config.yaml
hidden_size: 160
intermediate_size: 1280
norm_eps: 1e-05
attn_scale: 0.177
bias: "all"
init: "normal"
init_std_qkv: 0.0418
init_std_o: 0.0
init_std_up: 0.0418
init_std_down: 0.0
beta1: 0.9
lr_head: 0.00562
max_grad_norm: 0.5
decay_shape: "linear"
Each number is 200 + 20 x the weight over its row's rms, rounded and kept within 0 to 999. Layers, rows and columns count from 0. The size before them is the row's rms in percent of the matrix's.

# v: layer 6 attention value, 320x160, rms 0.0388, rows 189-199, columns 80-159
# o: layer 6 attention output (transposed), 320x160, rms 0.116, rows 189-198, columns 80-159
# q: layer 6 attention query, 320x160, rms 0.0476, rows 192-223, columns 80-159
# k: layer 6 attention key, 320x160, rms 0.0405, rows 192-223, columns 80-159
v189,095,220,210,194,217,218,208,194,201,258,214,210,183,188,208,186,183,218,213,217,177,199,173,236,219,191,179,197,204,210,231,227,178,180,210,211,195,190,234,218,179,174,207,147,200,220,159,195,235,188,198,196,198,178,192,196,217,222,195,198,139,186,196,185,183,227,199,213,225,221,221,196,202,204,217,185,203,200,194,158,230
o189,090,195,207,226,191,215,197,201,210,139,193,203,204,206,208,250,243,185,183,174,235,206,200,187,204,189,194,191,191,213,213,126,232,229,206,179,173,175,166,215,209,227,188,198,222,208,231,183,199,226,210,206,191,207,202,230,201,188,206,220,223,196,179,231,202,181,215,210,142,218,226,194,201,194,190,230,180,200,243,237,193
v190,088,207,206,193,184,209,152,198,209,188,216,200,218,181,208,199,211,209,244,177,155,202,146,192,194,202,201,169,196,210,155,226,220,171,205,201,186,195,173,191,215,208,203,182,212,230,237,167,225,210,216,206,196,170,236,177,208,189,200,172,166,206,177,188,195,198,202,167,220,177,222,207,201,199,198,206,201,211,205,199,205
o190,076,208,205,165,212,213,216,225,206,230,186,214,197,207,205,182,203,202,181,263,200,197,234,210,210,200,216,219,210,183,177,225,176,188,168,199,204,201,230,197,189,202,203,210,205,178,198,202,179,190,148,190,169,211,180,206,192,216,209,194,180,212,212,210,208,202,173,183,199,190,150,225,209,228,183,196,182,218,215,206,181
v191,095,244,172,214,233,224,213,200,185,226,221,198,183,220,189,197,210,196,186,201,174,185,196,212,211,195,222,181,203,238,187,212,176,160,185,188,217,185,181,193,216,201,210,193,218,230,187,196,239,144,223,202,202,208,228,187,180,215,180,223,178,203,209,192,193,207,188,216,201,194,209,189,250,188,175,184,226,201,175,202,218
o191,080,178,225,219,173,206,179,180,217,171,186,215,214,184,172,195,219,211,192,184,232,201,208,191,218,197,183,181,207,211,219,173,216,229,226,233,184,202,216,192,182,199,201,186,214,191,207,187,196,257,157,199,190,196,167,222,207,199,195,189,212,180,188,220,231,190,193,204,156,208,214,221,186,187,198,190,170,243,251,216,199
q192,138,167,184,189,201,198,186,176,206,184,209,205,203,220,156,187,171,207,216,218,194,164,170,195,209,203,184,187,187,207,207,196,168,199,178,183,207,187,185,221,223,211,228,199,209,204,204,219,177,176,183,200,195,208,179,165,180,187,193,177,205,227,217,261,199,228,196,180,227,198,211,160,192,217,235,188,208,258,159,193,170
k192,104,204,189,184,185,200,205,179,263,205,180,185,190,190,202,216,222,199,204,234,209,209,206,223,216,176,188,207,198,198,215,225,207,168,208,237,213,181,203,208,227,201,205,171,214,202,163,194,199,208,176,179,200,193,189,191,205,194,190,207,197,191,198,224,304,188,175,193,218,229,175,218,222,207,200,177,213,197,165,198,195
q193,102,218,205,201,200,225,238,224,166,195,193,194,199,224,180,167,162,210,226,212,170,151,177,159,165,208,148,222,186,190,163,199,194,209,185,202,189,211,185,212,220,172,183,222,190,230,213,208,166,177,196,167,241,182,178,188,181,197,226,183,185,195,211,225,184,222,191,175,216,209,215,182,195,231,199,226,227,186,154,199,157
k193,108,217,229,162,191,204,159,187,210,207,227,202,181,194,165,218,198,191,175,221,204,197,205,197,217,182,207,185,220,196,207,201,182,200,161,209,208,174,212,205,228,171,230,206,186,221,177,220,196,204,169,200,197,243,180,194,157,214,221,191,200,233,207,231,241,192,182,201,231,222,190,198,219,236,228,194,221,196,194,169,180
q194,123,226,211,196,202,229,213,207,184,179,215,207,185,197,195,182,168,206,184,187,203,148,188,169,197,184,187,188,215,196,205,157,216,246,162,193,204,216,188,219,225,182,189,195,166,235,220,187,181,191,195,207,214,221,199,200,181,216,229,179,200,206,208,202,186,229,187,193,215,206,188,210,220,226,205,270,201,169,183,177,159
k194,146,215,235,182,207,231,203,198,175,198,202,199,192,218,173,219,202,203,200,224,201,169,198,187,188,203,193,200,208,196,211,180,204,201,159,216,209,160,198,228,287,152,199,195,189,218,206,196,184,201,203,221,201,223,183,160,151,208,212,196,182,236,194,228,235,220,214,194,201,179,183,203,222,230,219,228,198,193,180,185,173
q195,122,211,211,175,200,227,215,185,184,186,186,200,170,195,205,229,178,178,207,227,183,203,193,163,192,153,170,208,186,212,180,159,220,187,154,190,199,190,176,242,244,167,185,207,183,194,213,174,173,194,241,183,213,204,191,179,222,183,185,243,210,202,204,191,205,167,247,194,219,209,189,235,205,222,206,187,216,184,158,192,199
k195,145,208,210,170,215,228,215,179,185,197,178,213,194,192,253,232,231,191,167,206,192,203,178,195,170,147,209,194,174,185,186,210,214,176,147,191,214,194,199,217,247,171,215,191,176,214,215,192,210,206,196,212,218,203,172,215,211,196,180,244,198,160,200,176,228,209,197,220,183,197,189,231,211,184,210,237,207,188,195,169,193
q196,199,213,197,210,195,187,198,223,190,220,181,203,221,175,255,208,217,164,179,190,190,234,225,194,221,196,214,212,190,169,211,211,218,216,203,206,215,222,219,191,155,194,192,181,205,199,213,199,231,210,193,187,187,187,205,232,221,205,182,224,202,156,186,158,209,187,202,195,177,200,209,241,204,166,171,193,192,171,255,178,205
k196,112,194,197,245,204,212,203,216,161,201,192,194,220,222,197,191,175,200,210,165,194,204,191,196,190,202,217,179,217,224,190,174,218,205,220,147,172,238,213,165,152,205,180,194,186,202,236,207,198,204,207,180,200,183,236,202,179,195,213,211,196,198,198,172,108,206,227,200,180,150,191,203,198,204,209,231,215,196,208,196,222
q197,143,204,191,200,197,184,186,220,210,195,214,197,238,170,215,213,225,171,184,185,196,243,208,215,201,216,201,200,220,206,198,207,219,215,226,223,195,223,199,175,178,194,181,189,176,187,210,193,224,211,197,179,225,193,229,245,216,198,225,183,195,163,169,173,215,185,201,208,186,191,212,234,198,177,168,203,197,159,209,188,213
k197,104,209,207,242,197,233,189,230,168,210,192,215,205,196,207,192,203,208,204,158,181,191,205,186,193,204,201,179,188,197,178,197,181,233,188,158,190,244,202,194,149,214,181,187,220,179,247,187,197,200,220,187,204,191,202,193,223,202,197,203,201,191,197,178,91,217,227,198,180,172,214,196,220,219,223,211,186,200,213,196,203
q198,154,203,202,195,196,244,201,190,209,201,221,211,171,201,168,206,192,208,197,228,201,191,155,186,156,178,180,184,225,197,203,202,199,169,169,212,217,175,189,217,237,196,209,200,194,218,195,179,167,211,198,228,194,224,197,153,174,171,185,190,210,223,216,230,199,189,212,171,231,230,184,189,220,225,208,203,197,230,168,191,171
k198,102,204,215,137,197,196,195,169,256,189,192,187,184,197,204,220,191,190,212,237,203,206,191,215,228,188,196,186,200,189,197,231,205,188,194,234,206,190,188,217,264,198,246,201,183,203,179,186,212,208,177,182,195,210,170,197,200,178,176,201,211,191,218,207,282,202,203,206,202,210,174,197,201,188,181,195,211,208,182,201,210
q199,155,193,188,220,197,188,225,232,174,212,181,201,210,174,221,198,206,188,186,175,182,227,242,189,207,208,224,203,170,203,216,190,197,229,223,188,170,221,213,195,166,190,194,182,212,202,214,190,210,202,226,185,195,178,203,226,222,198,203,220,184,169,195,161,198,198,216,223,197,165,213,206,208,192,201,198,207,164,237,201,214
k199,106,198,195,248,205,234,205,217,179,167,205,229,194,208,206,195,206,198,185,164,196,189,188,195,164,210,200,199,213,218,201,179,199,196,220,187,197,190,212,197,162,200,204,199,195,201,225,211,215,200,205,208,193,211,220,197,190,219,212,209,207,216,196,194,80,203,237,187,172,199,209,208,233,211,203,219,200,210,188,196,201
q200,116,198,187,206,213,198,179,217,201,172,191,185,177,203,195,157,192,251,228,215,224,171,182,214,202,180,193,213,224,191,196,201,162,197,201,213,201,194,168,198,207,192,195,218,209,189,205,204,191,179,184,216,196,213,168,201,188,208,235,129,225,220,194,204,205,227,181,159,216,208,189,148,159,208,204,202,199,204,164,197,183
k200,112,211,206,186,190,166,170,208,231,228,219,150,185,204,175,180,192,202,201,222,213,194,216,208,225,194,218,206,198,174,210,216,192,220,216,213,181,212,159,205,210,196,178,187,231,206,193,216,175,157,189,221,197,183,195,222,197,218,209,192,219,178,218,213,271,206,194,200,248,224,192,170,219,208,187,180,218,185,192,198,176
q201,121,213,198,177,190,218,202,196,239,185,208,214,174,202,183,176,175,208,225,236,217,215,177,229,201,202,192,194,231,187,215,205,203,176,170,233,199,175,176,233,230,204,214,179,194,164,193,212,155,211,176,230,197,209,198,185,192,156,182,184,213,233,192,216,204,181,192,206,218,215,206,190,218,225,218,200,208,254,197,181,210
k201,104,208,202,148,210,183,195,155,233,207,207,198,200,173,203,222,214,181,201,221,208,191,201,223,225,177,195,208,169,201,210,202,204,190,195,240,207,215,196,228,238,209,204,203,198,191,206,194,206,200,191,178,196,211,196,177,221,164,167,184,210,179,195,198,296,195,179,214,224,212,181,200,193,194,141,175,203,195,190,199,191
q202,135,191,205,218,227,220,201,207,146,227,217,187,216,186,247,212,197,170,189,167,207,224,223,188,209,211,200,209,172,195,198,159,207,208,219,185,184,208,199,170,177,233,182,201,212,196,220,183,208,237,208,199,214,175,202,228,228,215,200,212,218,187,174,161,181,192,192,221,140,168,219,249,208,179,209,209,214,180,215,219,213
k202,109,189,199,241,229,215,194,206,168,198,216,208,185,205,166,184,203,206,201,188,218,179,232,169,212,195,199,203,192,220,208,200,213,190,212,162,195,184,196,193,205,204,202,219,189,204,209,205,207,194,231,209,214,189,211,184,169,189,193,219,195,253,212,190,110,240,237,196,178,170,209,202,196,199,240,236,197,199,224,211,190
q203,131,199,190,177,210,234,208,201,201,163,242,201,194,203,197,199,197,231,206,207,196,156,184,182,179,151,167,183,186,182,203,172,183,205,195,212,189,185,193,232,242,189,209,221,205,201,189,185,176,218,202,201,243,219,210,194,188,200,200,222,185,226,228,210,207,218,208,197,208,229,213,199,176,213,202,215,234,240,166,171,146
k203,107,189,210,138,214,203,213,186,202,183,183,194,196,195,193,233,187,204,195,241,187,186,173,194,235,173,176,192,197,191,216,197,186,173,184,207,199,180,228,229,241,215,204,189,176,216,198,197,195,195,173,204,202,226,194,205,219,193,185,227,208,171,207,207,320,194,195,191,232,209,213,192,205,202,202,199,233,172,173,209,190
q204,117,195,201,197,183,155,194,222,187,208,169,183,205,218,210,196,193,183,206,183,200,199,215,213,201,220,231,205,214,224,178,193,196,254,205,196,189,236,201,178,158,185,172,193,219,199,212,209,214,165,208,214,180,207,200,226,198,218,220,177,193,168,177,169,196,190,211,219,192,197,202,189,196,191,174,209,179,136,234,190,248
k204,101,198,214,258,186,232,196,225,162,214,194,193,202,207,205,187,218,216,197,163,210,191,203,212,170,207,209,182,199,213,201,191,193,188,192,176,210,198,187,177,153,192,194,186,198,193,211,193,184,195,216,205,169,189,229,199,159,216,230,186,216,221,189,186,87,220,209,216,194,194,217,197,215,210,190,224,178,203,189,199,202
q205,124,196,193,201,230,170,209,210,207,229,174,195,227,184,199,200,219,174,195,192,195,219,193,188,198,226,187,225,175,185,207,219,220,194,246,216,215,222,217,167,201,219,172,207,222,183,185,219,215,233,179,175,200,179,199,219,241,196,183,194,177,174,184,185,209,181,181,226,173,233,226,225,214,146,194,167,183,213,234,202,236
k205,113,199,203,235,199,189,190,225,164,191,198,201,202,199,188,177,175,212,223,154,223,210,199,191,210,202,218,207,188,207,190,207,203,203,207,155,181,243,186,167,147,230,183,225,209,196,215,199,222,200,200,217,202,159,206,209,189,192,210,215,216,185,180,192,120,218,194,224,182,173,215,212,190,199,186,196,194,196,204,212,198
q206,139,185,189,257,204,242,221,210,171,191,190,187,225,191,190,198,236,213,170,164,224,213,192,196,188,208,197,192,177,174,222,188,198,192,218,163,191,192,192,203,173,240,193,221,218,206,210,221,225,223,196,193,186,174,222,202,229,204,215,217,218,190,182,180,162,215,203,192,162,168,204,232,214,175,221,217,247,211,222,192,214
k206,126,181,193,218,195,217,205,191,199,188,208,223,210,201,152,194,210,209,209,189,205,202,182,205,200,199,199,199,183,196,205,200,205,202,189,192,212,160,202,194,209,205,219,200,199,199,197,219,212,205,186,193,217,227,206,173,185,215,193,212,199,284,219,249,149,207,199,197,220,200,194,201,216,208,246,197,209,215,189,180,205
q207,106,214,183,213,198,215,218,184,191,191,163,204,218,178,194,209,214,174,196,181,193,214,202,197,195,204,169,201,203,192,203,208,214,184,223,185,210,211,176,170,187,205,188,220,222,186,195,229,226,208,210,190,216,167,208,208,237,204,178,179,241,198,188,187,202,160,195,196,186,199,203,250,222,155,194,182,220,203,230,218,253
k207,111,204,195,233,170,196,195,188,188,206,197,228,243,198,177,184,199,172,234,151,202,230,172,169,196,203,205,231,194,187,190,210,234,192,206,169,207,224,201,158,151,214,203,234,201,202,222,192,210,210,208,165,209,190,224,219,198,169,190,185,206,208,194,206,105,206,209,185,220,194,202,208,218,175,222,206,205,214,194,184,177
q208,129,209,200,228,205,176,185,199,211,216,166,190,186,210,195,170,223,209,220,187,198,228,214,229,186,232,228,209,189,206,217,251,186,149,214,196,214,216,203,167,167,196,205,211,246,208,210,220,221,193,200,205,190,188,195,201,208,223,197,213,228,209,182,198,199,199,193,179,188,190,201,180,180,196,182,189,205,226,211,234,267
k208,134,191,193,201,168,153,175,209,259,208,211,212,178,192,187,179,207,209,190,209,216,215,187,229,216,232,204,217,216,200,225,216,209,222,223,215,203,204,193,181,188,211,200,218,241,212,188,200,195,199,168,203,176,211,221,217,201,221,209,152,211,224,198,249,170,180,210,198,212,200,207,165,178,188,190,190,199,222,234,174,192
q209,114,231,230,162,192,198,208,202,201,216,192,192,223,199,225,215,190,182,206,223,173,194,195,187,196,216,213,215,200,235,203,183,227,209,188,221,197,202,218,211,194,202,200,203,193,196,174,196,221,184,203,221,185,180,192,196,200,206,194,203,205,196,224,208,207,165,208,181,213,199,166,233,176,211,182,218,187,164,206,207,203
k209,114,189,196,227,228,206,194,228,176,212,189,200,200,216,224,213,189,165,198,178,201,178,178,189,182,201,223,190,209,209,198,184,234,235,207,162,183,224,210,207,179,191,178,191,224,220,194,179,193,202,208,226,203,138,220,252,221,218,207,196,193,161,192,136,181,198,211,203,179,203,199,189,187,198,185,231,175,206,195,199,217
q210,163,189,213,173,216,219,187,182,229,174,220,214,175,207,182,209,190,210,200,237,232,202,183,178,220,154,173,195,208,197,200,220,192,196,164,223,187,173,190,238,241,195,225,178,185,207,183,189,178,209,170,223,200,212,190,156,188,168,174,202,199,227,216,225,213,215,178,187,228,200,204,185,218,218,213,177,204,242,174,181,173
k210,117,193,200,145,207,196,185,174,231,200,196,180,195,175,216,205,194,191,187,200,178,202,198,215,226,171,175,210,217,193,193,208,195,184,203,218,234,206,185,227,228,204,182,214,207,194,192,181,185,201,188,186,182,213,197,203,222,161,181,197,207,159,203,202,315,193,195,185,209,202,197,228,188,177,179,185,214,189,191,202,193
q211,120,206,220,203,207,259,216,198,200,161,217,210,176,207,226,203,178,212,197,192,192,183,199,142,184,156,197,186,208,167,193,173,201,233,172,186,208,195,180,210,214,191,206,210,189,228,205,203,197,209,214,205,230,211,212,208,186,235,226,169,223,189,206,197,202,227,200,191,212,179,190,217,205,211,217,228,213,167,174,199,158
k211,148,211,195,186,202,230,209,205,161,198,187,213,197,195,190,190,182,195,209,214,164,177,209,194,212,182,183,209,195,204,183,175,217,181,158,202,217,191,193,198,235,162,191,191,158,223,211,204,191,199,233,200,205,237,166,171,179,220,209,221,183,246,215,204,186,216,228,193,207,197,197,199,222,224,235,231,196,196,197,176,155
q212,138,177,167,236,191,166,204,228,173,219,183,205,214,182,217,202,200,207,179,177,164,217,245,191,232,243,203,196,179,188,207,198,197,210,215,198,161,237,198,185,158,199,166,205,202,204,200,222,205,206,191,172,200,169,215,236,224,238,206,205,192,165,187,171,198,190,198,219,176,198,200,215,200,197,182,206,203,163,236,205,220
k212,102,182,193,253,215,219,215,230,175,193,200,203,199,190,189,162,196,202,196,162,206,178,219,204,189,231,228,197,201,228,190,183,176,205,231,177,196,213,198,178,133,234,205,200,195,188,223,198,208,191,218,195,199,194,208,205,192,198,211,195,222,228,174,189,93,202,218,187,192,168,198,193,203,195,249,203,211,209,210,200,202
q213,121,175,199,196,200,172,185,225,181,197,221,189,221,185,238,197,204,202,186,192,214,207,222,218,203,204,187,205,177,187,195,203,199,231,207,227,217,238,185,188,178,198,162,205,193,196,225,203,220,183,194,166,211,181,192,237,220,212,225,185,205,148,184,168,218,217,195,171,188,217,210,210,203,179,191,196,204,150,198,209,219
k213,105,195,188,246,211,218,208,243,152,190,189,206,199,215,180,173,175,212,203,156,203,165,197,188,201,190,198,184,198,206,182,171,197,220,200,139,209,224,180,198,140,181,177,210,208,216,214,193,199,195,202,184,204,194,208,205,212,170,200,212,203,183,220,177,123,233,233,216,191,191,205,213,194,212,208,214,216,187,197,203,178
q214,101,204,170,175,186,195,203,189,226,197,183,173,193,207,179,204,171,245,197,236,185,228,165,226,192,179,221,208,206,196,211,192,173,202,205,210,201,222,220,217,206,161,219,217,187,168,188,187,198,213,209,224,202,215,181,201,203,170,261,188,189,213,195,218,221,212,187,191,240,199,200,151,199,228,207,194,208,198,172,216,186
k214,111,192,197,189,209,197,177,206,224,223,199,182,202,212,216,208,204,181,193,222,176,190,211,236,195,184,183,182,234,183,208,223,202,216,174,241,181,230,212,214,191,185,172,194,192,216,197,176,226,185,190,187,175,206,180,229,227,233,198,191,220,133,206,170,271,206,185,205,220,254,205,193,201,195,180,183,225,214,187,195,192
q215,116,166,197,239,200,224,223,240,170,183,184,189,200,202,209,200,201,204,205,159,195,197,227,198,174,192,191,173,190,209,183,172,184,202,195,167,165,209,158,200,172,214,200,214,235,206,253,208,188,177,241,175,221,204,217,209,213,217,179,246,216,162,183,166,182,210,251,221,201,178,223,233,209,185,207,200,235,199,204,208,240
k215,123,200,189,204,211,226,196,181,204,207,183,210,212,214,187,214,209,216,186,190,187,217,177,181,199,196,210,180,182,186,195,186,207,191,170,178,216,124,200,201,196,196,210,190,195,223,203,207,197,207,216,208,216,238,217,175,172,191,189,218,204,267,199,243,152,202,199,209,202,195,187,195,217,212,245,211,192,203,186,217,173
q216,134,200,209,229,191,195,190,234,214,219,197,210,161,206,194,194,202,241,184,200,199,163,201,214,193,237,217,179,213,229,190,186,196,225,182,178,180,208,229,191,157,191,204,190,187,215,211,195,202,158,217,224,198,216,193,194,186,208,250,169,185,202,195,187,178,206,186,207,201,211,190,165,195,225,203,231,165,178,213,204,205
k216,129,229,230,207,191,197,191,200,230,204,192,185,189,227,186,186,204,203,210,225,210,180,221,207,190,219,210,178,208,211,214,212,191,203,193,231,185,151,188,206,223,203,220,202,193,213,167,171,179,180,188,217,168,237,212,159,166,221,196,149,200,238,196,238,214,185,189,218,218,222,191,194,172,223,224,198,215,197,193,220,182
q217,127,179,173,215,201,171,203,225,169,224,216,197,209,204,236,183,214,206,209,185,193,226,217,213,209,211,257,210,178,159,192,178,183,221,223,199,192,206,205,181,189,193,169,195,187,193,227,235,211,202,175,184,201,191,199,222,221,204,207,182,206,181,150,173,206,183,198,215,178,194,198,208,168,173,182,195,204,170,251,209,210
k217,100,205,201,243,185,207,219,238,157,198,204,180,202,214,206,201,198,214,215,189,222,197,196,192,183,208,206,207,212,206,170,184,188,196,225,169,191,199,195,197,160,218,182,191,212,215,213,203,185,176,224,214,203,177,203,192,195,202,210,197,210,212,220,181,118,216,219,197,183,183,192,204,198,211,186,203,192,192,212,244,198
q218,145,215,205,193,173,213,195,201,208,178,217,206,181,243,192,187,188,215,221,211,179,196,174,180,189,169,170,203,205,233,179,239,180,178,156,186,212,184,193,205,224,179,218,204,198,209,185,191,181,207,240,241,185,220,212,146,184,200,196,189,197,223,197,236,200,193,215,196,243,201,186,183,198,245,217,194,231,215,150,213,186
k218,104,215,203,140,186,192,180,200,245,205,178,183,168,201,214,199,184,191,188,230,205,213,196,201,217,168,212,181,198,202,200,223,220,217,188,246,199,189,211,230,231,193,224,213,189,211,177,187,215,193,190,181,214,232,179,189,201,221,193,195,197,180,212,223,294,176,177,188,200,232,194,192,206,174,182,197,187,204,183,174,199
q219,124,185,203,225,198,219,228,185,210,181,216,216,177,197,156,206,178,216,193,213,216,201,167,204,178,195,193,201,211,192,198,182,189,198,233,200,189,180,190,219,226,234,212,215,189,189,178,185,184,215,197,201,210,224,202,192,191,179,212,248,187,225,255,237,195,206,207,221,215,219,198,191,200,209,207,212,197,246,194,221,188
k219,108,189,201,160,221,184,209,160,212,185,202,199,204,188,209,225,213,206,206,230,169,188,187,208,210,195,176,224,212,186,194,206,188,185,233,234,208,173,197,213,242,201,205,209,203,198,191,204,224,197,195,202,185,219,168,191,197,202,219,206,222,203,213,247,291,187,188,219,205,224,177,211,188,181,176,163,198,223,196,193,200
q220,098,176,208,184,198,196,202,210,183,210,213,198,230,187,211,240,198,158,206,160,207,226,208,180,180,177,195,199,174,208,171,184,217,165,201,176,194,168,198,180,193,203,213,202,239,205,225,214,197,209,200,184,186,186,223,204,213,161,184,240,201,206,189,173,208,184,236,212,204,167,197,234,195,165,205,197,212,222,222,216,203
k220,109,197,250,214,192,216,231,190,192,194,188,212,217,220,188,194,188,192,209,210,191,208,207,195,200,210,216,215,189,200,194,212,210,163,186,161,213,193,212,164,205,206,174,179,175,211,208,189,195,203,199,193,246,187,210,211,228,185,206,240,177,234,207,207,126,196,231,235,175,182,201,195,194,203,214,253,180,202,214,229,168
q221,129,218,213,184,208,204,224,179,227,177,205,202,175,213,174,201,195,195,191,226,217,200,163,171,177,183,190,180,201,230,222,181,223,204,166,194,190,164,214,222,243,213,220,185,188,191,202,218,175,188,198,235,217,219,206,161,183,177,150,204,195,249,213,217,188,192,216,222,223,220,168,192,209,222,212,217,194,219,179,188,183
k221,105,225,200,152,191,195,203,168,224,185,187,195,202,180,214,212,200,184,191,236,174,231,193,207,194,196,178,193,203,200,200,205,222,209,187,255,219,184,209,222,259,205,218,205,192,221,187,189,198,208,208,192,194,215,199,190,235,171,208,201,186,207,209,212,303,198,160,206,214,215,172,207,204,200,155,190,184,221,205,195,192
q222,105,209,246,202,197,171,194,200,170,214,188,195,207,200,209,182,171,195,193,205,147,168,209,203,211,220,195,205,219,205,182,205,215,222,210,199,195,201,206,154,232,212,187,198,177,205,194,190,209,179,182,179,223,183,175,228,190,229,204,181,176,175,201,193,217,211,180,195,195,212,213,197,187,201,184,211,164,170,194,231,194
k222,114,191,206,233,207,204,202,221,177,192,196,202,169,194,193,186,221,210,206,171,204,182,234,165,197,218,202,202,204,216,178,170,179,222,206,162,179,251,193,189,144,221,174,249,208,190,206,210,194,192,218,231,202,193,207,215,189,208,231,194,185,190,175,167,151,216,239,212,181,183,219,187,186,226,210,247,179,171,221,183,202
q223,116,172,206,185,173,194,165,184,244,213,196,177,174,214,183,208,184,193,220,230,155,195,174,207,205,215,204,224,215,221,178,254,195,156,204,207,195,190,185,193,208,192,203,225,236,203,180,198,200,189,200,198,177,193,180,197,204,165,204,221,196,214,229,226,205,177,194,228,199,247,199,172,193,203,200,163,207,194,204,173,220
k223,109,196,211,166,195,182,195,202,214,225,189,199,219,186,211,193,225,202,198,202,214,224,199,202,227,181,207,242,178,196,191,232,188,215,215,216,217,203,217,215,208,208,208,199,204,196,190,184,202,205,195,199,205,176,191,208,228,217,214,194,221,137,192,174,250,180,177,210,222,223,226,216,177,173,150,182,171,199,208,209,204
v192,108,190,177,222,161,215,243,201,221,199,175,188,205,203,167,225,174,213,166,203,202,193,154,180,233,210,210,201,212,164,185,200,186,220,221,184,249,212,204,170,212,220,189,225,222,207,200,193,234,222,193,172,206,196,189,210,208,223,196,204,181,197,205,208,191,199,187,205,190,194,218,180,195,190,221,230,248,192,173,189,204
o192,121,202,214,191,197,206,176,212,213,250,188,222,180,206,202,191,223,194,210,203,186,218,202,226,203,179,194,194,179,262,200,187,200,186,198,210,179,201,193,192,194,187,239,175,181,177,199,194,170,163,238,218,199,239,200,180,190,191,207,236,189,194,188,175,202,202,192,214,195,169,184,215,212,191,179,173,170,206,258,225,179
v193,107,224,247,184,226,194,167,208,209,164,198,140,168,200,203,177,216,221,205,217,198,168,176,187,177,198,203,205,224,199,193,209,215,222,199,224,191,225,188,206,201,189,205,174,188,219,205,190,173,170,183,216,200,201,199,214,188,178,219,165,199,192,239,200,201,233,172,200,192,201,167,189,203,192,195,221,188,199,193,224,191
o193,086,188,169,206,213,209,203,186,180,188,195,229,233,202,181,210,189,175,191,192,193,230,199,158,181,207,185,189,217,217,198,225,219,214,194,145,185,196,211,209,181,206,178,197,212,184,225,196,242,214,201,164,196,194,218,224,209,186,209,218,191,191,187,175,183,183,246,193,208,189,237,206,207,202,216,201,203,211,159,204,221
v194,109,227,223,194,220,206,217,201,218,190,190,183,169,225,215,202,215,217,204,202,215,200,194,207,194,174,174,190,203,229,176,180,179,201,198,189,209,200,222,185,209,217,215,204,225,204,215,153,145,193,182,192,208,204,216,193,185,195,233,236,227,203,209,204,211,208,223,229,195,204,184,224,202,198,211,235,141,228,190,214,226
o194,121,222,142,210,170,200,179,194,164,177,206,225,210,232,211,198,210,172,201,206,201,193,193,175,207,194,213,183,197,165,202,248,197,197,174,183,212,196,176,219,187,184,198,198,198,191,186,191,243,198,224,190,190,203,199,206,206,192,178,156,194,209,191,231,200,183,214,169,190,218,239,200,241,200,179,164,229,193,177,185,210
v195,110,188,179,179,190,193,208,191,228,213,223,196,217,203,189,205,199,195,171,189,169,190,231,200,171,192,162,191,195,192,225,215,193,216,197,196,197,168,245,188,198,245,199,196,209,210,185,198,154,227,166,194,224,198,205,216,205,228,197,217,222,201,205,213,191,198,229,232,212,186,210,215,144,178,197,187,207,242,224,177,227
o195,104,198,226,181,208,196,198,207,214,198,204,195,180,201,233,198,192,198,193,211,201,192,184,221,193,191,209,194,194,189,170,184,196,186,189,197,249,207,153,224,204,163,211,199,164,192,197,196,214,136,237,206,171,227,215,193,197,209,200,178,214,209,197,187,191,194,184,218,226,195,191,212,244,204,203,198,207,167,168,184,177
v196,103,226,175,191,208,198,254,172,187,236,172,217,195,189,206,201,196,187,209,187,198,211,176,206,223,190,213,216,189,175,212,229,226,230,212,198,206,181,180,196,204,194,207,197,218,199,200,257,246,210,228,188,171,185,184,195,215,217,213,202,210,187,206,219,213,171,239,193,170,200,185,209,172,184,205,181,189,208,191,213,201
o196,108,190,209,200,212,192,199,224,201,201,211,202,195,202,190,208,190,222,213,181,207,189,228,209,225,200,240,231,195,213,186,135,171,174,210,222,181,218,192,206,185,203,203,204,211,219,203,182,167,206,186,214,240,201,179,209,192,204,173,177,187,212,186,204,199,229,167,226,215,184,212,181,215,221,208,217,245,183,219,186,200
v197,109,166,226,199,185,208,178,214,215,198,197,202,195,207,195,250,218,194,213,217,202,207,225,224,162,196,188,202,178,210,194,221,234,191,185,225,164,181,178,216,189,186,181,198,198,184,168,221,232,166,217,199,159,216,197,200,213,196,179,210,227,189,205,210,200,174,214,150,186,215,195,195,236,180,170,153,200,203,199,173,180
o197,114,187,193,219,232,225,207,191,187,215,213,219,171,183,196,188,173,218,216,180,201,177,188,205,214,251,213,212,202,196,188,166,181,207,247,185,198,202,211,201,216,217,182,247,209,208,219,189,205,203,160,216,231,161,185,201,193,259,212,182,192,200,216,202,193,232,167,207,207,221,194,186,201,217,205,236,202,212,168,171,212
v198,126,197,185,211,194,208,223,202,215,216,203,216,189,199,173,195,176,213,190,201,209,194,161,199,202,200,200,213,223,203,141,177,195,210,196,170,214,197,250,192,214,192,166,186,232,211,195,238,204,188,162,193,205,217,179,177,195,207,209,195,146,171,182,202,200,229,159,212,182,233,189,222,225,202,193,208,187,184,185,182,199
o198,128,194,216,222,171,178,213,189,206,197,199,209,194,209,224,212,205,201,197,182,222,200,245,202,202,192,181,182,178,198,225,200,223,181,199,222,183,189,152,200,201,208,201,190,171,192,196,161,195,217,221,202,219,218,205,211,192,192,183,195,205,206,237,174,200,173,234,171,198,210,218,202,201,189,183,187,209,199,251,242,173
v199,122,221,176,214,216,204,191,212,189,158,214,160,163,219,221,192,199,240,236,191,197,182,194,191,185,222,200,198,206,221,204,170,171,181,199,213,205,186,185,212,207,150,206,208,181,198,206,191,147,165,206,222,181,190,192,192,186,205,234,198,188,203,202,188,209,244,215,199,209,197,222,193,205,195,212,229,221,196,178,191,219